config = dict(
    num_hidden_layers=11,
    hidden_size=160,
    num_attention_heads=2,
    num_key_value_heads=2,
    head_dim=64,
    intermediate_size=448,
    vocab_size=3932,
    hidden_act='swiglu',
    norm='rmsnorm',
    norm_place='pre',
    norm_eps=1e-05,
    positions='rope',
    rope_theta=10000.0,
    rope_fraction=1.0,
    qk_norm=False,
    attn_scale=0.125,
    bias='none',
    tie_word_embeddings=False,
    parallel_block=False,
    extras=['capped logits'],
    init='uniform',
    init_std_qkv=0.0445,
    init_std_o=0.0,
    init_std_up=0.0445,
    init_std_down=0.0,
    optimizer='soap_variant',
    learning_rate=0.00821,
    beta1=0.95,
    beta2=0.95,
    weight_decay=0.056,
    lr_head=0.00729,
    max_grad_norm=1.0,
    warmup_steps=200,
    schedule='wsd',
    decay_fraction=0.856,
    decay_shape='linear',
    final_lr_fraction=0.0,
    batch_tokens=[32768, 65536, 131072],
    max_seq_len=512,
    doc_mask=True,
    train_tokens=153800000,
    max_steps=2368,
    dataset='wikipedia_en',
)
Each number is 128 + 32 x the weight over its row's rms, rounded and kept within 0 to 255. Layers, rows and columns count from 0. Numbers have three digits each. The size before them is the row's rms in percent of the matrix's.

# up: layer 3 MLP up, 448x160, rms 0.265, rows 99-145, columns 0-39
# down: layer 3 MLP down (transposed), 448x160, rms 0.238, rows 99-145, columns 0-39
# gate: layer 3 MLP gate, 448x160, rms 0.272, rows 100-145, columns 0-39
up99 107:080154107114111137124190130164092115126169116099156111146145113142140210095145122085160128139099138106138064131148125093
down99 107:108186138126115117139151102059142084100136092146111112148130116106090164085164145083190132148056104126096076100114112169
gate100 097:075157142144133120092188106104070125165115151089108156103152114160160144164113145126100146095154157134138097151115105149
up100 098:152072083045114198136085094149136116129144123094085073161069126152085119110128066135147126105117172134125127180152169082
down100 102:119095083176105098124122091122099088146097159151169135107203139148143176143106096132143125138145131165163124088149165103
gate101 098:106191067148091100094117132129144167152177142163091176144073130160156194064121116052128088127090137134097161124155114129
up101 097:098109184131154141211152169167103096096076162095134091115113145157060126135188134148099164133167146084216121142109158112
down101 094:121081145157177092121191122168097062128086084071137138162139090129140072149167092166135164027121156086178088076115116153
gate102 100:152133102178098132100131134122143115113107092133117160133109138142187081108147071092106072110169099107117152110181076126
up102 101:140132134123114186143120084123115159119122107129118194124210080137162079162142135091092126101141105163133115150159176166
down102 100:109116113134168143075133135118117120105086104184123125115127089131057181114096182170174149167110137145116175159045151119
gate103 095:116141132085153163115068158099113105157059133088144175097098163122166165099175121111139131120119146171138075125155121132
up103 099:112078184114156073103153156181150144136138087160136118120164134170121143177113150167178112145154081099150174131088186116
down103 104:165171123161118117091116106108086117093206164131103088165123153110040077158177131079115174178128153151128104134193123112
gate104 101:064106145097189093107135180151101081198124116097169095136149147167155170137128108132133193077145127116085115058138131184
up104 097:099105184052172131132167146114107069167081061119137119142179099100146140099149148152118162140098135139135100118103156117
down104 102:101150155158159127194117124133140177136144077204187143130127117098183166092180123092164112151135198114118124119130119164
gate105 089:162129131150150096150089115118132063078162183147157061159140163132089149156123156146141196113101105108067110163113177123
up105 096:153132095162133123108130115120085128105136108069133114078157096119151142086114194170124152140148104132080118114107142179
down105 103:113063157105136151082130132132143124186125155145126133188129146187092145147148064076149114103123118156161104115059101077
gate106 095:161133154091121103157149121147051135123131154100126137129141180144113115153104158085151153143138171087189175122104143125
up106 093:156121078180169095095137123109163107089139091112181123146176119124163156148111127100095147187117143201104099120177128164
down106 091:141078134065116111104111143092132159141082240154154069164179123104138132176104131166130166140146130101204146166118134156
gate107 099:125139089107174118088137111162103126102156151176112116129136112137118135072183105105123148155100150197144098112101137088
up107 104:112107107152146094095106145164127133108132154150160088129182119057069146162109115184111114148139208184140171109125142134
down107 113:064147122087154066109138169171155079139131123092146066124065100160166159132107108144152122110112143101087100160142161121
gate108 103:118120137082117155107075085158128107075138106146115170172135091131161114095117070103140136187117160131125047118161126135
up108 095:103116169135180120132066112101129119132109077135114119131123098121143157118063145109163112216126117064094101084161130148
down108 104:144171175079062098169139049110130078138151146123088171104143130120105115156102164166085141130130138134103156149110092142
gate109 099:163139128198128136168184164164105161172110120176152129120124133158115133090110141119117163098127105147165117137100115173
up109 102:115118149140110101104102158106137146168124073159137187120092131117160135154125101121176123109137137154138115151169140111
down109 103:171154112120075144155104124151138111062159130077114114149057165149118083123137115102182164178147130174117136061168080054
gate110 101:100131192140098091083154094104154156119122085136113157200152138117129151104077151136105133134157152109136153125148145079
up110 106:110099075134103196125107160148083116124137146114080164118093132096096085138138122142106152091080089123117077102148121149
down110 100:123180141167144119112107169189146090131180125167122148099146152092136116190136146157105084155067086171211135138143153138
gate111 095:113117108199156095186113105098105162050139086112180079168125139125107091127072112146093121127088150095172130113108052097
up111 099:123110123158077117103107108120112136134121169123109131126160134084152112105196110093157179146114095097093110124120112143
down111 105:110202127154138174103061104073108098114095175136066171136138161148176139096089174092190144114123100128137154090124188083
gate112 096:098144102060163119128172103147108108174163115055040118130083053165112095121121160142100109091128154133155087164188147128
up112 090:129116173204101117156153140137125120139103161124178136146136118083179157074156040058097113144130090145138096095076146157
down112 095:167158142155170135177150102150090063131111156085118091124113097151072135120115124159121086119106090108154116140038115089
gate113 095:121132130153202087118091189078122103087098133067072139126081105137145127097163092165114104169117089114154118130155097159
up113 093:138077136097117099137133101138138140077170208152108124157135154128136095107142129198112134165184163106109153164182160136
down113 099:108135143111124167094152136106160149093190199189108133158117075128122117111144114136121152097111091132169163118100121114
gate114 109:141088089137096123147100136194122129087102151105090091124086141133057095113166118081117125124105131138073103131126137096
up114 109:123099128105158155164146149147144153109079108129121186112087177198129140162082139193083132138148129153145145169150135167
down114 106:142111152160184124104164156132095155169181174173143117134168073112119145116117100095139202120135152154173126126151091117
gate115 095:179153123157157121118097145154119118147120156104126077129087150179110170136022090156149123125115101058146209169136091133
up115 094:103106113083128133157158166099162103131171103213157143060142067054143100121158089167110108165074067184065120090136116124
down115 106:102159094141128149102076128122136127073079134117117115095126148160117161132078116147116109171131144190136102081108156156
gate116 108:111094160122136107146074168142112148087133148108163166143126059157098143183148149108159111091127121146076189109097068194
up116 102:194129160143167115119203086088062116209063086176148139158164090162161135112163124108132114161135111141119116112166158123
down116 107:193166085115176134096187119193091198169157184160104161135130135140088130032107122103181134152087143127124187122137178103
gate117 100:113109144101109095150107086095130127131129189144182124141155161155104110083147079096161177102145149114168107119097156197
up117 102:107183114146094136090101125094176134103118067125091101171121085096137131199098158162089075131116062079146169168126160115
down117 101:062184178115082106131090122096098140145097104124103048121135099095144080116064071166127144156190061157093144144084131141
gate118 102:166127198140111113139099154130131134141101153154040160110164140089167161146099133067096137147144096088183100133120106083
up118 102:091120150159128112120156098111157159132125136160137130101149107089197153133055120145095127059151105096118124117106104124
down118 099:157184162120104160151154145146164163109144108149107153111086170123119138098133126115070081088092141151184131107090131145
gate119 088:085159112122145173176145160132147092130136103124141119133138117182166118108204113122170112112170134153150142119089125165
up119 092:135161161124117085145106135102174191107138175169141178115075157163155097120109095083122197149078160133138159191183101147
down119 097:069098168181137173146090124104180164040137140150138128134122109148103119152084065160138155141103127119144076120178130102
gate120 124:164121099115075125100110074194172107146114192149102155103157076193076177123125138077163061166148104187133125117164140144
up120 134:163128130143178156172137160086131113132113094133151107159137142101185078135152064163080142105097199057151129113102109104
down120 103:092109145207162120152126104099108157110086055129161194201149140128135107130118139103119121160150092079121131141101116127
gate121 108:130112085091094156108120150125167137110181171143133093140143146120200078143109155123103123132127110073131089089131176136
up121 100:111120125137116156133097135165135081119103121145143110105095121089065144155126143152138146150055125142123132161053160107
down121 089:079066136157132102201104083107120073125117127149138139151149109101147096126122136137109097149110084050132124072134164149
gate122 096:099130120145147073099124159186171054173071130138129131078133164071192201129115184166160129138156153171068162167125080198
up122 093:078122154126115157088105105131153105137159168216124106119164075037189139166095146127161126094142140196068144107108094156
down122 103:099117119154173106145185084195111137136109139149143123051171156123169130141202087174119128115111159113094111152086124130
gate123 082:186120114117140136111108152116115115114018052163125043115118087180145054142101114150117149134212128118080168149113122113
up123 093:167058194161079098181146140097150141094103172093124105125105151133122143155155142140100128135108133153136078099114153087
down123 100:163127112149152135073097108174141129122155113130170161082084156135184140113120108126094158160158126117113193111154055104
gate124 108:139095113143163134210156135152096131138043111119092137135118156122124146098052110104130143148125094139091146117144156072
up124 102:099076124108184167095070104136184141175194142094133067134161136139120134122104135122163125139159138131142105175115071084
down124 091:135129205149172102108110121146163113167119136116124135092130133106151121055148130128148157138091114147122091132137087098
gate125 101:119142119110118144136142124128141145165082107114108161122114106166103115165123141168120170092086109139154118074171118170
up125 105:132165074159080148177122123132090147175095082140128127124071095138118105138124165144103144106128163097113120131133145151
down125 106:110142051142085157040156131109154132163123158127105089119158162138089160158094196101082112173163134165113138142122138186
gate126 114:132088141181144090137044206083123142128130103114133169131135088172127087093124039132146088141178158145132102100120147166
up126 109:144106147101142106150107110135194144132181128158059153113115179207133093094116117101137082154174128151117079150097197148
down126 103:121140114165151130153193150095124165086146124145176174109188095068116187128164114144111172102120188082140167101141087135
gate127 107:156133180153171086147129088113155125092146146093164145109111134121081149101094148117139138165087049152108067150112078139
up127 102:118177137125128085183157049157078139160085137141120145171180081164055186110123125128110142150122118134153092143124127122
down127 102:081146169172121099089128094161161135208139172156117130115070133204114130130105138112107156117084074176091121128199125126
gate128 102:150121150127142152188141114183134119142126106119189144127150132164183186129139156135144150158166218122112116133149104136
up128 106:099138138203146116000105113122144130123160116093080105104140077143068127054130113111124166068159083148157107155120133137
down128 102:134073159097107136120115107183142129109131121146112119180138126153097113088129112109133159160098105114044102144099160147
gate129 087:064145117155117127090078105086100161102136114101105122165168145181157108155142153163121110087086161053082127141138151090
up129 097:126130161129130073074110142094115158116145114139080189162106165090080161106117106140050144063108118128114154068161114121
down129 102:145154110147143128177122098188095084117168101161134122030143152127133103103142131183099142103090151120095136072129066095
gate130 089:089127165056141071152110134174118131133128128139161163111099120107121135124180156085160129137145104095167112084109146132
up130 098:121126128096152126198138132197107151087102151147206164129148128135153115117165122068135131117147112096134111081128154122
down130 103:045112100079151165093118132169163154160167122143088133072134167212026133143143123178178082112103147122163136129108116122
gate131 093:080123087090102089170152127128126150138163187101085148152119175089130062110144102110099071124186114132144063142131128080
up131 090:115082094151118120178151068123153153099190154123158073137115148023099127129108148124131092132160137130134153090121131148
down131 094:080125099127101159180148147109117121065179175102122161094138143149091109174171144087159129125090132131140103114101154085
gate132 098:143099097128107159201137130178182119154146170106153101146087084142067165156090183161094153126138068107113135142162183170
up132 097:116148161164130089066153105033124085141096096143168154128105146104159110108114063106098136132085138163163121077098113105
down132 089:141111119134135107145091180117136095134117095144155152113096087136193161040131145124172081090108143113123161146117133109
gate133 094:194124150143116124170120217161138115125123088160134143104157165195073118101175125128153168113070075120141191098130131086
up133 097:176078082089195094124167132114115116122183108216106168155112120159075110125085113080145169114150094136077173105128126151
down133 105:129114143166101185135092154158094145116121166112128139100175063099116135153199177162157070132111136102164140126143165082
gate134 098:158110145132128143109120098128095133102106111147130109121099053162179102169152116146124130124141149160126168139121095189
up134 108:127144161123185110164151076107065126165140123150067056127100162094149106152175157131102130111084115124073165129147106105
down134 107:125114135136171135152112143157096172083117116101092180105125133127138110131124177087120182099126168145077077077119089118
gate135 106:141164128068116153164115101109075065136106217192106084159147137169159140129127139130121111125174209125154118115094113107
up135 098:086130128091147111123107121171153146091125104141112101120107124132102166071120167111077121106094132150108122131079186125
down135 094:109120147125167098163251136170133076192170138127148083170140064111069098158165144122103145140180152101102165145129176084
gate136 106:192105188157137120101107165112107123146199108123053073083122126130177168130093108120115192139101081133078104138120156120
up136 101:092135128078122075148103121181152163113105084177133186124096083094103117154188162134179110166126201097150134168164069148
down136 102:087123111115120125145131123179155119137135156142140160135125146096075128043089124157085095154145147073186119100161143135
gate137 103:102173144108092083152120055120191088110098205114157105181120137133069110097132136175102138123112173173079113158127132128
up137 092:137147134143183161132120130128108087123132078054071125100127071157158110201144223165132060072146187083093167073101072122
down137 096:093122138132078166126167137116058114154125070143139153161138111164113145130174121127118140132107142104156115125165111118
gate138 108:079090146100148129101093111112155101051118127096148165068130127122182165076056119152126101090097195099077163099098145100
up138 101:147140145140118155138139153157120103126177134168081097139151077170186154100144106095171085165134207091091138116159174128
down138 104:097122083157119077175087072124143148144140133145109060120119108159166106149177154134134105151062160148163081119124102187
gate139 100:125166179097130188154103176073147133141040115090094130113160086101155098138102182142162141156166139088070153104101157110
up139 095:125156066160146136085145121168089109070097128096139132109047172128135156116113057134138135175077075150145137103169089131
down139 103:068102109122136089117141171112170150149091129160210151171111119117114155180115146145134144097175125149203137152137089177
gate140 101:134110151164092189132076125138124093134154133168061191183190131120109143119101115035148121110108108118140151065188105092
up140 098:095197131100116113096185146042143119120101124138098191099125138096099162083149113183104126142112147170110208093101187075
down140 100:051153106113139140160063097102067139133155124122157064155140141133075077146128156139055196139127136066158146157144071109
gate141 093:134146104126102104128115128094091129115166124204142138118091119107118091152171090146152048134124142129140146155173166130
up141 092:097145090160153121148139136134123130179088099123174122100086113114129117185147167157088122183156125156109120058142158164
down141 097:116128075108183145138127134184118137102144199157176103114126148165154114134112170133112127104133168127141107146174135109
gate142 101:195058130096133087107124141221107136167133132091115120174131075103084121123107115114059144167143105093150126130148068142
up142 108:120139122145192127118109135030143092193121107092149052096105185131140146155066103196130166110176087123094187094118092154
down142 100:116141155089045156158125149182098109154167112133144202120184132194085103125133162125120081124133149148120080191087124097
gate143 097:146089118156109099122140142103141128109097098118130098096059119076130096164144080120114094114094086071093111116168148116
up143 095:123154124126091130109140105126104119080162104147150091101115114123054138127136119154147192095156084081124118173163088112
down143 099:168119192183101083149125140110108105098111077100148158160178164110136155146067131084146150161096119061120158144187143122
gate144 091:135113110080153105101165098131093134109183131143129185094141073144101126104082084160100228139154157126099172143130154144
up144 097:196092132146094128130122122145140192137169171195176160107088156130114161130105074175119147186143110144097115114106160110
down144 099:141105179125148094191153088141113149187165154142090155170110199168099123094101144142118131136102057163119176117114168126
gate145 121:076104167134104124085150096108126097063087123099129170145171124127149095192138175124113137113177096126195174136114132135
up145 119:121097125141132126124156126118125139107081115108092180143095130160108114192136120110063118124092116129121110111075177131
down145 103:161137145119148109135096136137100148138166115133085079148100107160163104137152114132133177181148068118093150100116135111